config.yaml
d_model: 256
n_head: 2
norm_place: "pre"
positions: "learned+rope"
qk_norm: false
train_tokens: 536900000
Each number is 500 + 25 x the weight over its row's rms, rounded and kept within 0 to 999. Layers, rows and columns count from 0. Numbers have three digits each. The size before them is the row's rms in percent of the matrix's.

# up: layer 11 MLP up, 1024x256, rms 0.142, rows 880-932, columns 0-127
# down: layer 11 MLP down (transposed), 1024x256, rms 0.149, rows 880-931, columns 0-127
up880 090:538523500554513483439495524473504537502497515478543527492538493507523492520549518503484531516506536507494442483539488458475503484497478465531522498486481489503498526496499475502497473465477510477464479500524530542448516508485489513481484492550556487500530493492488479523500539506509483474484464517539485500503462477523513498480530504509507495493445485498447505502518476456530497525475
down880 094:497475510464463501539485507509514521507484527461532483486458480504541463499488548500509520526493517490484479526491497483463519489478495472441503504476567529522546465535479456506437506529505500503500536511524471525517539526492493502509500504494506525504469506461518517507486465508479554523508500469509460488507454484482539474522540486525449514486507514485547556492509505498462545451553
up881 093:468493505519491454531499510510505500515475501467502504537497531462475477509502541545513533483489502517513523504508536507488510497483464477451522494496495521486536560490519511476493512497536532488509548498470516440527482452463515471475493490533525469493493498496528490556484501503480510460514513489530504447477458489488515476500500530509482479505468524498539484454507485534503503455515
down881 093:503484518497465518501530479501495534517521488514508490487537448545495558487527466484500508479523499517516522470531505485512522516502527529536456500510508500473508488519456498533451489510520496522532524506531505522498499542528460523509469497514469490471511493518550533534460540501525489496459511482495519524500486536496482479540482491531526528498530475489473487534496514515538486529462
up882 099:487494481459535491480520528529459509500508474480494524466502531507521497535518502504494526496511528485494468493462497480511526461467496491496474468478479505525501468523490496547503511472534481549526514506499555504540563511453521474501538513505486513525505542494495473498524494462515499478510528561468503469508503514527500510476521530519447456473530493490500524522480508530516461517519
down882 100:493464518478494501492501513559477543483442527532498505526492475508505494505483460501494508517547470442517494482498440462523486522505504483494512499491492499540524488524500500526524549503529504504495498523465504493474492480469503522514509490469471485535488500521525492494454478504489511538506507456495501545472513483547482497559454509481488525512481522514480484493488504485459522522518
up883 100:487533505484485522448492484472461539460471518506515520522446530481531511532464490499480514507528518502496480506533468458529505512495538482519474512476507479464522493490462467552495525521472522512524470520507481486509526540492488528508499504506520490475535494485546469493506490517451454507491512519477486461490526501475533532511520526527543527514514490473505481460461491511478509460510
down883 108:546523521463437498495506525513452541492495492494505478471512472462488511470531482470480559489486513506516506498480531463482477490559491498491501526499538514468528494472518500545494493498500515465503539480500488500489497491500525497514492479481496450522483517512487467506487436524459524474442475504486486445534508514470508522476511522478520547504473504498436500518544522515525535521498
up884 105:536535511469540494486548519545474497528521522526471525496472490477511497502496476521478542486534417497489468512470508489484531487562509506479466504494488498544507484497477500471508451499504489522542537515525510509510519463475520510465508478475481498456548513539492461491511480482491450503483466491524525488564509474441506490488542528495481532466511543512507510540515436505498509476484
down884 104:461485480535475490497487506486500559510493472469526467506563523535474510486488495513502479509485558489478488452466497464510469526454488481529501486488520481476494474493497436513476506489496521501499498498484498497517519527456492528468451518514493477512480515484509512523505507542474531452500508497433488515453495520516476518509510478521510533502519493478501492445480578519529516508489
up885 092:492476503461455510486423504477515502496510539532478505483486505487484536516549473469512515518489473508533501481433477479483511518508527507516548524535492495471492565471496485527468493495552525498462485572554498506479515457486480491458487513512530513499476477523483521497469493503483514518487562511504490513475497458494519493516528503513493488516486430507480483500485496549497509532474
down885 090:475528512533523519492501506483535494499500481499532548510503480527515516503490503486501506515530486486479486510497486509485513454508470474503482524486479515509504496491489503498491492503479546494485447479513503503486540486521533480476483538491496506523494498479462477513538544506540484554533461475497436478526459494495517509510518533492505510497505499502475497542517503501504556498510
up886 105:488490487489469458463485508518480525514525517485451476515517569492513486484481476514501495459519464522489484523495486519502482474499475492478475517557498478489486511540491486494481510473536487566479484509488444522507517509498492453475532487505493490505496527505488529474495479472514508506496516515510495534504532518508487525543502506500515506515514468532472509497494519529488510547473
down886 106:514457465518508465494497499506483468497484487467510521504512531445466475480515510501487506499490498477517489492511499521466486487535513488507530510543482494514507513545496505497494444490491528510480557499454426523441461491511520547504543515535525505516523543506481489483559510465552497495524481502532502481512456479442473511438443526478520489500530485480498503476444521509509472516483
up887 100:486437461494475431457510524461485511515506489482494486467485428488476487493534489504471489495481448513472526524526500555469487481482489467500486535514491546538504515505474468508493552514463547461470500535522524449546514534515490483514496509549513480518520477521528470526473475511471493458476495497559480481474462477490517485457491507491450526522548493494546505491480530484538497484499
down887 099:514470485552488535480491506520526496487530505506499508559507485501440501495499506556482474463466523477483464474458520536505517502491456530496538506516504512492471513493543506486538477476474500527502477534463540489521545471464509500479509546531532514464487491497493468477519513526496491506496471479501543487515486488485525494454506495496479521466507515488527510471510503505453495471502
up888 103:468506500500520475502518531493464484499540484514493494530483496464547497508492508515485517476492520517528508507519462491521526513521573516542440489503473505514507555476550491511445490503496545567488518524496485497440505511479523471466500503502493526469486475520508517512545484512506506498502523530482488474553524518547543467518505528544547505489480480509511529509480523485505489467493
down888 104:478510489533479499542513519515512541502457507501499510497468551458467498495520526500448473529494495509484525539531503494494485468504485511506485436510491542496490481479529489501516490508490499494473511492485484485487505496474497522521514498487459521493492462506521497492497506490506509485505501528531467512480527499458476500523491508513525469489539555463482500506498559470477530485550
up889 094:484479464484518471545471477490504510495492535485502530511501504509497495497466475515463551470498509500461499513490524526543551532528501509505516514495504467514452499506504471491493512491475529501484514454529470488530541478460501454540521549503466459499522486513529499502507529464503494500491521518465502462497489537513526493531496493520497472503463492517522526501540418471521533551486
down889 102:510489497532438483501543469483473480515452516495529483519522518460503510486459492469529447493522478509529519498517501465469512467511526454485508502496496486522509458492519493482517502485507494522512514543470538526457437496501491500491491463496506493489495466490486523488494464526527509508456475510524447553524451502471520519473500496501508460501485490500508470509521496514486544485540
up890 099:530490502479470467504500530488477475543479465516507523478488522527453447460518500479476523523499497477466527525482519478500484478457518496509480463514548474534460542450452494549499480485525441528499531510486484490474505498492512496445515516524498547498492494513477493473519504496515496531475498509497512465456485504511475537485510481500501520535466479519523513533489480504498511529508
down890 099:480513506500509481458497483492497506463476455496497539496489471484547518510451470507537474525476488515480504493535480484467497449512474529522450483473518522478551562465502510502516502490475564531467496516544491480500533478519515500466486494508470528451479520509484500530510509491493509529511546494473514532502455545497522480494520561508506510482496495467483517482460487526488469476481
up891 096:505483490485488524505494479498497520488475544471510489511496493475516531478514501524543536482498508494487492486508501511535539468446476489536494478483491480495486496500499482490506513506526530467498472539469496566535494472521491479507474510512518502487489503509487455492526478486509551514505488531485467498510557531499456479489467490519488500532493462521494491462533503472519476481503
down891 102:465495471517472514504478466477505476491487509491486489479446471496512488489513517519500522486531513505504495524444522489491488515529516525459488526497507476498515548527514519484499512534489495502486501488471469470491496488490450503501471476507493456514525474499487549566498461537489469510472484452495557519504554457481478461509529475509511468496491539489493542567488513491478536509505
up892 096:495495478493551513555512465523497453523497467477570516498543526498477507498496474503505520500486490489521532493551541496481486537505483499478506498487493459521481533469501466495499501503530509485477522508510508512516479481503528520457510466495484514537516492498483583511481522531468497495540522511492495515501455527494469516492497525495504469520459510487505500511510469509530495543494
down892 092:532526480465512508468471544515520550484486538488455486485466476482474531461489527503500498520484505476501512507464488508485421486536481499508494482493527534486531477499510525462494469502499495492489506504473475481531505499484526464522518512529499483484469527507492438522490527482520534514475477538518480518491450489534560501507491489547498498502505507477520497482464505506488545471511
up893 094:504476544517506478485511464504478478502534450517488506479472471499454498470484463484469507519483476495473483495504459483480487461520529538502475510509489497505470530458558515492532480501503505479500487435507525540498510481525559500482530540529488521489484508482538495469498501475486503509480522522536490531494521476465488496504472447557461496482530496479467504513536508478525546537529
down893 096:508499421485532542525488493522527480495538509468485481504531485510501487472495523476486498522470536534580514533506492500479554498522452534528509467525482511522467547504472454534470518532550522492509537554496500503469496505475479512566527483501481484486499460511534476505499510514529543487495513481535516522459465485521482534519508483468550530499501478540542535545470509471507523497459
up894 096:477516496540501490501464499549490469491508476468505525514506517523487533458495488542513471554454485482472520567533537484498461517470517508519531506482506528500439505489505460489524487490510505513483469495530534482524495494481502499497495464504504499461533463505498455494448516491502483449474440513505508471526519469500506479487531461537482489464523509505463492507466467485556544488545
down894 097:474483552470511457481513521510502479477465469482502501459487451448504506512534528532483481489525547492505492473514475523479517527489502497477484512491522485477451518486492476550521544553466509486484495510505498507491488507488489526463527497483499511510501531479476515516532528491438503504464508500489536464508526508462442580516494470474521560492521533453534471486498519520511471494492
up895 091:455462503497533509480478508469512514511504487474493526469488559482521508532529511481485492550483475474517518505489483487481524464498527472498501464535461523518430530489484525495499506523492515549500507488490486522540482545552481511488523519467491480497511475552495528498491473459526486492536518471456523481443494513497489515513453523536453514476514485497484515483496533482511553507510
down895 092:498481501537505504505493436492437501468475448495529506503479487510463496488538520526470496512537503510512514469516532510456504531502460498513486537531532499463540459537531512547497480500484518453476467521463479507443489488481479488518478476534479502464501512479487459508560497550514484505499521503487508512503493474478475473478469491483518508495460496477505507457503467521474494520498
up896 097:492559541509536509526469534527460526513520501481528488524432541475475510490527507503516497547501492480537497466523504531498466490519482518514498516470448515491480470475493510479504459493518512541427483523527468516532487456500461516475526487514479526487548509493476508497488477467485510510489551497497507515493478500520510500460475495464481498491465522478451538515545521479491486512507
down896 104:533509511496544540507534511474485484527547517510517470544507520463529468491549546494508539495477546453468496530475546454511485468522491496488503544496461518480505523515563516460494503449499488487489509435436503489499490509472517494545429489494526505503490480500489528465507503501539499500517495520500491530501478494479475517449509488474512512542521489492517525486517473532462500490535
up897 097:492500537482513493522505490534518518535524469543483496498477536476484495470464513547517518504495513483505474507508456500541509522498494508519524493491530505476461530504459494462478524507530483511474492481448503512482489495495526511488510489529507494515503513502489514482519530482453512510526479517476494519503489441538509485536511414480493489518471523514497472549479500462501539496506
down897 096:480494538480513484520510537519497550510526514494492493513496507517514533493540501488489473495543477485524461519482460454528513491530486499521493512469509502485513502533497550496481490517469502508466563478521529504566507503458488450503530463504499492508517509548494501513520565507546472472487476494510515513474524479464502477472498479502530481505485508497522460461472496519490486531517
up898 106:495498506473492494518555508472475432548454469489510511476492517530527491503530518488516531525508474472511526512483457499524516472486511534510481499491543491559468466496474508523488481474536463454534512471503487501497496480519529471520517503524469517487510490500490490499500504492455556505492525539484466509502496528524493485488510509517523466463468476500550488480487497502530530497545
down898 105:521531529498436485483484494534451527486501531483478485506506528513492530441494498483524492472477447448497501489520483522486498512488503524497497475518525516490490492538557504518470533486472483553488486532472488500518527479527475526511503456535520503551490505499508475515512532482487491494515450493504513514485510503491505469539447514560434490515427466502507488478484548485472520503503
up899 093:490505502478444548481545511489488558492501522492466512511499522500502480506488488500499473540544485475524573514468488514496484485461516506514453503489495497454508504476481528525499461497532488480473517517532547477469469437560484495535529506473453488485494497526506460514496491525476525478449513494475459515484497492500514455460482537482500492507488442493502483507524563447499499463488
down899 088:527504484501487517455463483520494428507522514518502547510481498529524540512485507512520459447505488490477470518525483520508496519481481517534479489513455465526491511475500485477519537544504531507541438514511474478514492504514502495507504494509514566557499526481488498477523488531541483522501497453502530483496517514498515569527469522520499478444502497524483498472496445515507477489490
up900 100:489500496475495486498479545494501540499492490533540523483498537499517530494457517509472515516565498525436487466494479517518494532496472456494505494512512518470476504553491477486470474502498560530512532502520495479502486513522512501518453490515519564498492498499528483535488550465450526537489541528484512495510484464505526504471489486535496543519493515466505523503526513505525461462477
down900 101:523523507481488487545501521511498532512504485504507497460517467503473503501488531465483551489505525517492511482541497540501491531442506490521523490543509499504559447528515513538528499538510472486497547458466495488512534500514531470451480513504518508492437518497507528514492468478502506496526468468470483499513424502519490505528486479501474509564514490487501476500515447479513504473543
up901 105:513513518487522504519533520486498498486513484534504488525491474512495500482539509548495495469482504506480516490500485444542547529521498473492538512543536498517515489552519483488523478472481488486522522500487485512513510494501468510474540489483476537488499509495497518483517546478492540488500513471533525523485491459488453461490578509498530502456522456511526452518446473506484507480488
down901 102:523521494500485453493549481503512497477556490514438488504541501488503497490479445530489524472524525504472504560492485525507526501474521541540473491509474537483480475513511495527529513487473471466509514506464455523512509526506494474505485486486491527495520473528550483510454505523487495491494466534495498492522507451505525474502486505504480522517465519535478522472502469500493526500521
up902 101:506487495467511490519480515490479517482535481498468497537525463472519463492488528529496432499515497553482545515526529484460499453500488536483425524549504477472484489465512464498509521506496511466495528507474521537505502516492464507499488544560496533517508465494536484493457523500516538487512512476460486487479516442506506455472471519508524568480485489439489488510505507512472527485469
down902 093:482475550521495488512535481485508488501493495458528466512461554506475527512475503493473510539514527465515509522499507478479535529499525472529522506450462503518491529509498522510507524491496475498489520482506500486464501491506502505510470508480505476503512482501484532499489494483441487519461487504479523499518484510534501523529493487488514451524504529537506481497480472459504509509559
up903 093:511491484520511541487453497526461523528457544487476482486497509541499506487502496529511529538550537470487487531475522498491483462520435470504515495526497487463533490476486518491476494516493494464482495523537522533520529531541500464493518493479497511530502530516512485457491529486487512483505476518447506438497500471478506488508558500494502513506511501480503521488490504496502477470469
down903 092:480504444480468474518493449495562508528483459458535512518504489461506489498472527468504487458516446475506491526515498451483475520502474512491501500473474525499507498509501550443498520507499503487492492490475487498488535501507498519476506495474488521477470502522516468527519505491542500507465513528499512497487489499521498468454508471541517505474486556513477503454524495499447528493460
up904 109:497467540488553521489524546490496497501486502481483504510499494474469517490482523542503510515464475462554472469458551459542504492498493499501514513480492518553512469494501476515508478514530519527461492507515510479449561509488514489479488500522510507476507511535528473523468479504526516508463509519511494518469505530475515495489527514485478452521510523525504517505489484494528522473502
down904 109:522471512491548505495506435541524535522494514495477523501510499507502481468492555511498475487500499513529507507510498487530499473476486503493494508516518527527501472479485533463457487499442511499493512553489517471474503514523504470468533561527481542498516489481536474492506475559551470502472505504511461530508523544514518501492482499453511478501508521516484502496514517438475497501531
up905 105:522520489509489504501471523514525499481513481494501478470510537525468509522475486464496505503477508513501505524506495492501498515479488556525475493491506497474504502507510456499505494477496446480482522513523545471531468449505490490527455474478501520485484522470443512500488498504525506500497492486472553516530502502478526541518465531481489478471509520531483460492492469482515473479473
down905 112:499492487509453506495508471540514497518516462509447531499514469470501503505512525526546515496462496472484524479536501487490506489532496485513469536472482471531423534510498491479473536497531491503505503510514529503517527520501530506497475515472525536508508510540481524524475492547490506480466499548513477552513512469513550521564499447516523513528471507508493492476447497486498529502524
up906 105:468448528523506494468553483508478567546469486499522500496490506468531505454472508491541527508471510478511470497502503478506503495489564528483538484486553497485481504504507498497512476516472534486457525526472472482556494506483480458537522514482509465465518531525466498481529498486501499515480488521504542492494519467495483472499522511485493533513501498495458479503528492472481503461482
down906 111:474537486506488485502518463545521490506544529490518501494483472513491521501444518498512542487470493505493514498490511507478517508514492466488507517518477529517499471490490473472485455526471497524549490514491510491544474488549483441508488499474499481529506480469484497498499476449499525492507506490484493496532534507445487475535487489445456483511491476500485544506516569468496515487508
up907 092:479496501514526526516497477496475486538510502516516460525472550501478486531513530497549511535489521472530465509487499498489482492477469552515541467481527528502519505466481503498506499518499505507465504511477505490502496451519500489502505411495477474510484490512481532508526521486477523504477492464439496489455488517526484509554488520478506462489534545533499487521488479477502500519460
down907 088:533497532514520488511460478494525529459458480491491541475506485483507516477504464531484475475495520476498530512502493494497531513519547449512505516498460483473457529509484513497475520506544523511536475486501496452484512526532498468522484555506550516478530523480557475501481489494515475488500513548539459494538522487468514460473462497491497529456477476423454494459532511504501522506502
up908 101:455482473438502527525476530489495478486525503515464539482501535519512455492521473533517466514518486501483475512504457487504528441507549507491471516492474508461515490475515500472510483476504505470485461519489525539541530481507484529478493494502493489485484477432471495507500494533524513513471529476507510506490474526538480500514487527517508488502516497559491483508533519492485545478495
down908 107:512517514483521462482544460572476470532468473473521533486512438510522524465537497477499485523486491504547478524516480499463538489529485470497527513574491465526485469505485516525480468497459548499492513507486480487506495449502525511458502549542455453521496534502505465514477500480484462512525482560494459526489494533515486494536488509514514541496513514480501517495486464485531458509504
up909 092:526528503488471478473508509521497453503493497515519456440514518516501475482453522491490539476479496542480506505450542507526505478491484484500513489502523502503482496486541548526531535476516506537522489497528553542540509503511514473485499488526484499524465495512491502537443513469489522541525496486503518518479495454505541473520472478497478479497510529506493492493487507455460481480504
down909 085:524471480475458477509496510502507512492498481459494493527508504525493486522509518511540477481528519496534537535526495476512480511491483484495470491512479505519506473482468444500512481503514470494478554490500452427497510513493536543519486519527507542493542495533471505505522517521518427462467497515484504505518501521496447502512506529468534501501515475536491492500498570494531501460457
up910 104:529510473490512515523500470478480497521553470502530512525485441501467508480525490507553474504515492515485481480524468530500530511484540554500528458480520514476432568514543489559496496485469469443514543510504482533513476488458510486514542494469492520457470444478520534551525490536521504514487495511520534539513493500469471450536535480536514508499510490469511503485471507514488547455468
down910 099:519515504476478516504490492494488484501474490513479451510448498476466441509493464505551463516485502516517488501522489553463509489490559473493504499499523495508490531519532497545502501500488447497503517474528496521475511464514444504505487485470492449516486506504523516506474540470483516510497499515474487509542510544519479512488516516484477523473502475491488551460502477459500451485504
up911 101:548480492509447504467501485474532523466440496518521476523535470533514527503518505476515505541499509509498462494499495487499479493507443528490540519519480502484492525454451511470488473498514505510502485454512524453434521515510487507502461492525549550485489506491511475457482489535563531527527482513496522519511510506442474516484511498517518465510528486517481510465501509515501489500483
down911 098:506549507497503477504488505545528499504487510506510499526518512440502497500546452470525502516499484463485487490484511481554487472532501512492476509492496480509452455532497546468543483503488508517516515505492436491491501469504498473487509503524505506499486453467514448495462487487499457518550499522470565512540436500513473463502493488524480475504514484500503526523492519479452508536566
up912 098:474508510532526534466497493483469442574522562505496512487473467505469490514494434531507554536480516531488494503522506494499484484544533535465506522505488474492497499509494479508469486496507487496550516495462503490517547495534544485519522474474514490473471520504491455516480505475458518466506455487523443485497516506483464512515561507488483478496504472528494509512462484529498483494565
down912 088:455497509508491513495496490487510543455502453497497471508490498499522499536478473449544493500479480529498516496512462515497551506470483475493534517483540523460503512521488480533468484539472560517542456506503466485516455489479526492498509525541503473474467496504494475517509543501489534500500465497451521502544527506547497481494454531493467498497503496490482503467499506460510503458449
up913 105:458490536473489461459475507483488510486505458478535524484487500500502501536485510514501480519544504551524538490488466492512500515567473496512487508515548505486493488527487488507507517453446504515531474508507471545501471515546444475496474509487526495510496472519511509492508475473472455485530471503471447488494518501494478447479493535525453475520504499501512526520455452540491454510490
down913 093:520530478502523478518482483496534481512531500504542490476505527515492473481492457498484547502496469507492489491549500527542449514466490470499509460472520497500523482444563542484463520516523512555494512489475501450474507497559567512500528510477481523509527527452441519485492541490511533538476505487494516504498477506480500516509502522462487569447480471461499463528526500508484521474503
up914 094:514478510505461496447496524465492513495507484507504538448515526511466515518500516474463455527527468471520507505491517515485510486504509544477513493524510506493483519503505489507498497512487491520514498528457477536500529528527546510444519514529497530510511473472474535494494516524531503499527509504508495501506496465547452460500491527487491535459561513590551490528513513502495504527493
down914 090:520535520445442560543508479524502538517513522495506477472516487464543492533540524551522498492486501491463477509489504484520486488514503477523475509481493515509487490493467520514509559528570520499441507476523496464481512463485478488471486482491538513541472486520498474489487458449497479496477482506439511531494488465506518486489533508507471491498452494517518513508549460499438514524505
up915 099:467513483507531507468535533510501545466510522487496561493510493445537526554510467486457487508532514488464476513512508524531480508502475512513515464529502490478452496491509497528484499515497518446479473482538494522492510529505467463513483519497514517474520497512480489479498477523544463551517528554510493525460464487497508480484530538486486555503498514529521507501510520474476497468475
down915 094:531494511485473487520476474480454502507468447462460452478483531499475487476457541501502505494501526499527512479454513472494520491488509474495525536454486523525528484533474475471484505497516465530504537510444469481455516529494520528471479502532509475499514520444519555501544497475501551486463437474520515537517523514483512499522500483509533460486489453461475486481448492486487493532540
up916 123:493518506483520454504543505521508474534493489523522568489494527516448526493545506518473490497534492547463542484526510514483504539499482509491479523490576476475497457444493506489532550500494493517528474521509515438499454505478535484552501463537492507489503538470491494472497509513503501531480515482504470463481491490497477463535476488521522472502465493475476492536480497497447480513480
down916 128:462463511499499459506513476497504487508516500512527478524506514487462527513496538502496487522500481516519499535514492512517466557467465502515513500531531501482508464469469520477525508488501478570500532546464457467524443496501485511538430472488485514508476542513517493465523491511508463529482481484502527460524497509498472503552467525498464455498479473553492507541508469519498546522495
up917 096:506504487535500491504521515502506462500502508505479546493459509517464522502509524492447499483527486468483477509491514456486502512546448487462501463526486461526504520529523480470459509505515435521480478508506485512491486532500523488494512479563484471492501484540493460472512520493511524477463490505478487495500518464518508528474536488499517460460464474456499488491426488497476489501511
down917 095:483494527468473505476535479499520509487522523507528413543477514544483449481470477474506473488529482489503509495544513516517446513502506486523510498457521510527496497559501509523502467438509555492557524494547512475508513473560506488496503499515506461494454494460526498515465460519471490525537463504528505507523443494478508467525435533508512528497529470490496450515514482541495541533509
up918 095:498488455543513528534519463469508480495491510453517520513506489517486529510481461475517489565529507524496515485519493472500479537482468542507494489528488541525510490476475457493483505497486515523484501522526450510506570515513532511485524499511487515433512514513496513501500503487502522473520491483499491543504523466458464480503517485483416472501519518504484499519469525510523512447507
down918 094:480536483472494546540509519499494527533460520514497487471470486459499522481486509490459496538495539496460509515530463540497532476520497475446485465464509505502476541465465524542455490492505521462473515477467540508489502514493537500483488519538466452526512500530506498465458490513501476443502525545537536466479520520505516475472476503485510455501507511492524481492498472494476489508525
up919 090:501518467516515505500461460521496550504492496510500505505516502483456496481485508452490482513513509526536548467482548498538528456517513511497503474514501499514497563515478510525497489509457521532503491498491495523513521517547478505467516529474484489480514490468503491486493437503510503495547462542595486498545509513539458457485484535525490501505476480522488539455508477522491452498527
down919 087:501501533491535481518524549513478470534509475518538519519487496496521482498510516470527521526441485496519530517486439494508522521521497502453509495474502512483464485497474478505508586494502491491526526492515479462546534504485463529519517502488480471477489492458507495511500516536523548519476504507484507502480514519483548540497533516464481480529509522523537493538491505526509497490464
up920 105:499491488494491449493482488489535492479500493522449510449516523529467525500457510532510521495498501498506490462508476499518497483510470534493464473504535482476506532499486490495454468504485495497501487538513532421550516536518559490526510512498515508519485502539465522540468496505466487511457492468492526492522502479465523544486498517551539512516476527470548513488468506503488528548490
down920 106:462524496488474505492473469491524458523494511482539515528508498555482510501520506487472458473525456509520496543488515543484479490525494522498521538503575439518480532520509505517517531481461494489483486530454490504559559510525479489495496530512461503530468482501470494497475501528532517493497496506483543508530496516473505520475503484477530496458510525513479466488492502485456523501539
up921 103:481448474492487515520540524498490546509464530483480521513500507512520489498518507525459490507503480485478468477502485473499519451488517515488510478519500505474542523489514469503498512552532493503510491517497481461522527483539483424487489535464478506504464522486491498543520455492508531514527496503489473499504523478479494491519529514489534519529527436505466517527509500549519473526526
down921 105:501469498504523527473539508465473476545539460496527537533529473489506508485520526483501487509492489517493496490544546465535519539541525471484469522490498510505508531502501544485451519490508549486498509499493498496479526500500475520529512511485466556524456517514506527475492541492494454472494506492463541529479536502496510514507528490527514500506503454497524525489507523485499507502454
up922 142:480484526499476481492552489469506476511488497490481501512524554518489493527451532488468513514463506466504497490526526518533500517508515531533498529487519537537498533509524485485465501511501496475473488523539463464516485536479492518503523599497531533468468515513476530502518447450508488514532528527515446497455500457487480508513520527496497502511514486471503492482483522495499513481536
down922 154:510524525489423494504524520483530502506490499505468503497509523492511501476491547453505496490499518485521493485489513522534533480510502506533467546452524549496472524553532461467483488516524466480509487555508460481525437516492462476489536583510502530483466520516496500530494494483503493525507506497548475515523505473530536495502543490502508505504519476468508485513485514474505524514521
up923 115:436510481507488472487478505504512557497494509504520493506485537515485507488513530524459428502501436496464543464490493502513479512503500491472465467474513493496524546495481505528489477493544489521499490483511496484518499467497493514465521453473501515545468519480490507499483526482513536475485488492500504513498530493515452534522518537469464511475548498502487464491484524523497487509478
down923 124:468494534520513520537462470526507512511487500479522508489489468534458490478490501538472524494487504503440479480505480469461477534481549518512519440493522485511493504519482482511473559501522473532541495479509499497515493507501521499469487510479485494482483507478436459505489514484495494444495500490531487515471493520472443473522526490510487495472530506523511487505487468500520460492499
up924 103:486448532519469491449483493510470493467467479543489525493515510543442540488508492507452499495523464498493462522512505477514484517483481521493502520515511516498523470469505457459501518466507515499455513497483460502455478518491524491515493506496477485479461521501478512503525556491548510472522492523521462538524513506497458536503550449500513567514522487461491499529491532496526481507491
down924 089:503496535492523559487518470540464514499509515489478489485526503514534505492530512488508484476519458502475516516519476503506439462455516507503533477490479509482519502559530539551478489484522516480532494478531493514517520486505517467466505494483479525497504503477503453515470466468524502544536484465542443472482475486515517508499494511471491492496489477433491486454516489547466501498545
up925 105:516529507440493539507497500473467526510524488528486496497511485465496486491532473534506497479492517469476513509474518509448502533507520476466498509492485508458479490474481503512486526555417496518486499521482527476505455526485484515476490521536543481525501444486481492489534496488529488495537505516488505504528521500464499501472512437519467505485460491480543503542550462507498528503508
down925 105:527462531449479539499525527517515534472499485481502498509529486525494483491503525488521495459580512471505502462515503520480499557498542498517511517517521513556469508522487499495571488514483469514488454536507498507507492513485481525528512500540526511541454498511514493470480496482517514468497495494532516501475478525474470528557492503497470527486447481507504488513492520471539507518504
up926 099:493464504514504446483513513490523543543495523499510499479495539491518528544501522520472482512522461485562484489470511496468519543493450521525459481449490490483447486486519481478469504505549521512559528542511531510526495482496509481541492511499510502474535498511473542511532494526518530540530543489496534489533488501528445514559512478511447486517524567528485482505504507522476575494484
down926 105:521497545498455502481512492453484503488438494537544545466535489482490553526503511495520479563475463501500502519506496504468507529511496486477467518524542511517541498520451522539469510524500481480498486522510487531555505476488502536485513531503498492484489494513518503508520525509517480484503429485470512539479458502485566446498487515528475503547501501512520501507534495496496507450508
up927 095:523480497492498489518495507508493492543481516478494503553499517526504533493474493555495475489485480472532548480522487509439488510496488544466529521522547495536467496487487529506468468511506515501492515471519506462510550511511524518516513491510534485500499499493506518470457530506471484482463490490489535504517506519468512510489516492525479569496496475460504535514500453484469457475464
down927 095:522519520515487477440509575514533474513505513497480481522487435473540474483478508501463497527462502482501482486478501490514475472518478523507527482457434472525481508468481506440530475456497452523511547477509469499511453505479494515504505490497505490497505510504509474461462478504471505495470501542479494492481518477508508473527489423511509504489451490543559485464491457491504540545468
up928 095:463510542536536494520490530492484458481483446507476527508492542510510525481520531478465547518487487486543505468483521540483522473522493481511495505529477547527467469479510473477509471508484479511529467521519501498481553476500510487484530506497460530501467536516476511484498507522471504487494514509510501499491506498471490499510536508524481557514525520480489479493502520488507514513512
down928 088:493491475480517538484506481498495491500512491487460521536513427489509495513524499489513505517477527515546507520475504524450510544494470447503530497509474494531487481510512564485522527502512529514508510490510519519516475534556467499501503527501476486470522500526489511512488553502541545517582459463526518480483385498542519527518520549503475528504482517516485556515484546518489479500526
up929 105:520544481428487554477512531525489479505475487461516497516491510541453484476473478514501478507476473504503512513466536508462475479474498523497494519516448488510520481523494508483457460549527483492563462487501498480489473496538548490511500466521517497512496483495505499526527518545518510494503528480552494494514510487444488459504483483488510486505534493526503488537466491516538518502512
down929 111:544494489478493549534435460505519488507521459483497531507466481515503502517510491528459499490540554497496508496501528503531451566479485470473491497538476487467514495553484498492441458493479478501501520520449506494502476484518488531474472521458498494490499506508499501483496487494493495495502521497531470519531484515489502468507505521531509506512485530483480517525474513539493530499517
up930 098:519457482482544527537496517505513480529475445506490486516500487509494492488513524507503521480477505531466474536500549436498487493511482520494511498515503491515530484534540472500506506512515409478489515434513482460477513524506511512537508527532475494486568503460502519474547495488471545535475459526518515494527489548493503461474512472507470487503475518512512506486492487481516491466515
down930 101:491511455490483463514487499530517495516500469533505502460541529495487467481532496482559501516494465523472514531529562487459507485498480503491457455513523494513471518508503498507466477508473476428528495481498498516534457498490525457538504492489500489477501533523468495486480480479492512480538507510463478530501503483535521526492522478511562507527519537506510480522515447527511533506508
up931 098:502491524511489510520468492502494500515503524481517513567478474562545534476524529553479528510537502531512473519481497483515530509544497495502528499532517503504496488427524489478481477465504575519481541539510509492529494475497558471511483485521474478459512466514446553514535517462539529487497487490510508522483493470506535506546540516522496500470473512526512539508498519509497489471527
down931 098:501487507534503548501479516512511551488487520494500517477523515483490568500456521517513520484521538472513485474492517515498507506537495488538479538485510543511492533512499483502487547536531483466513497449533523482495509467488471495496506533531500517512490491525484459533507511468479465501475488519463498517498472481553507492489536467454480477516536480480494458451488489449520521501499
up932 102:491506548544536497463511525502446471489502480490473445494524522515514495465515497521495478497494491475518458447471455489471486511479472490494503528527559487542447470517496512515499509497530518464480476457510514519480492479501488499517537478537511505530514505458517494483508506512503497541496496545518514532498481490489530536494481475513471510499530489538503506492503470497527537477484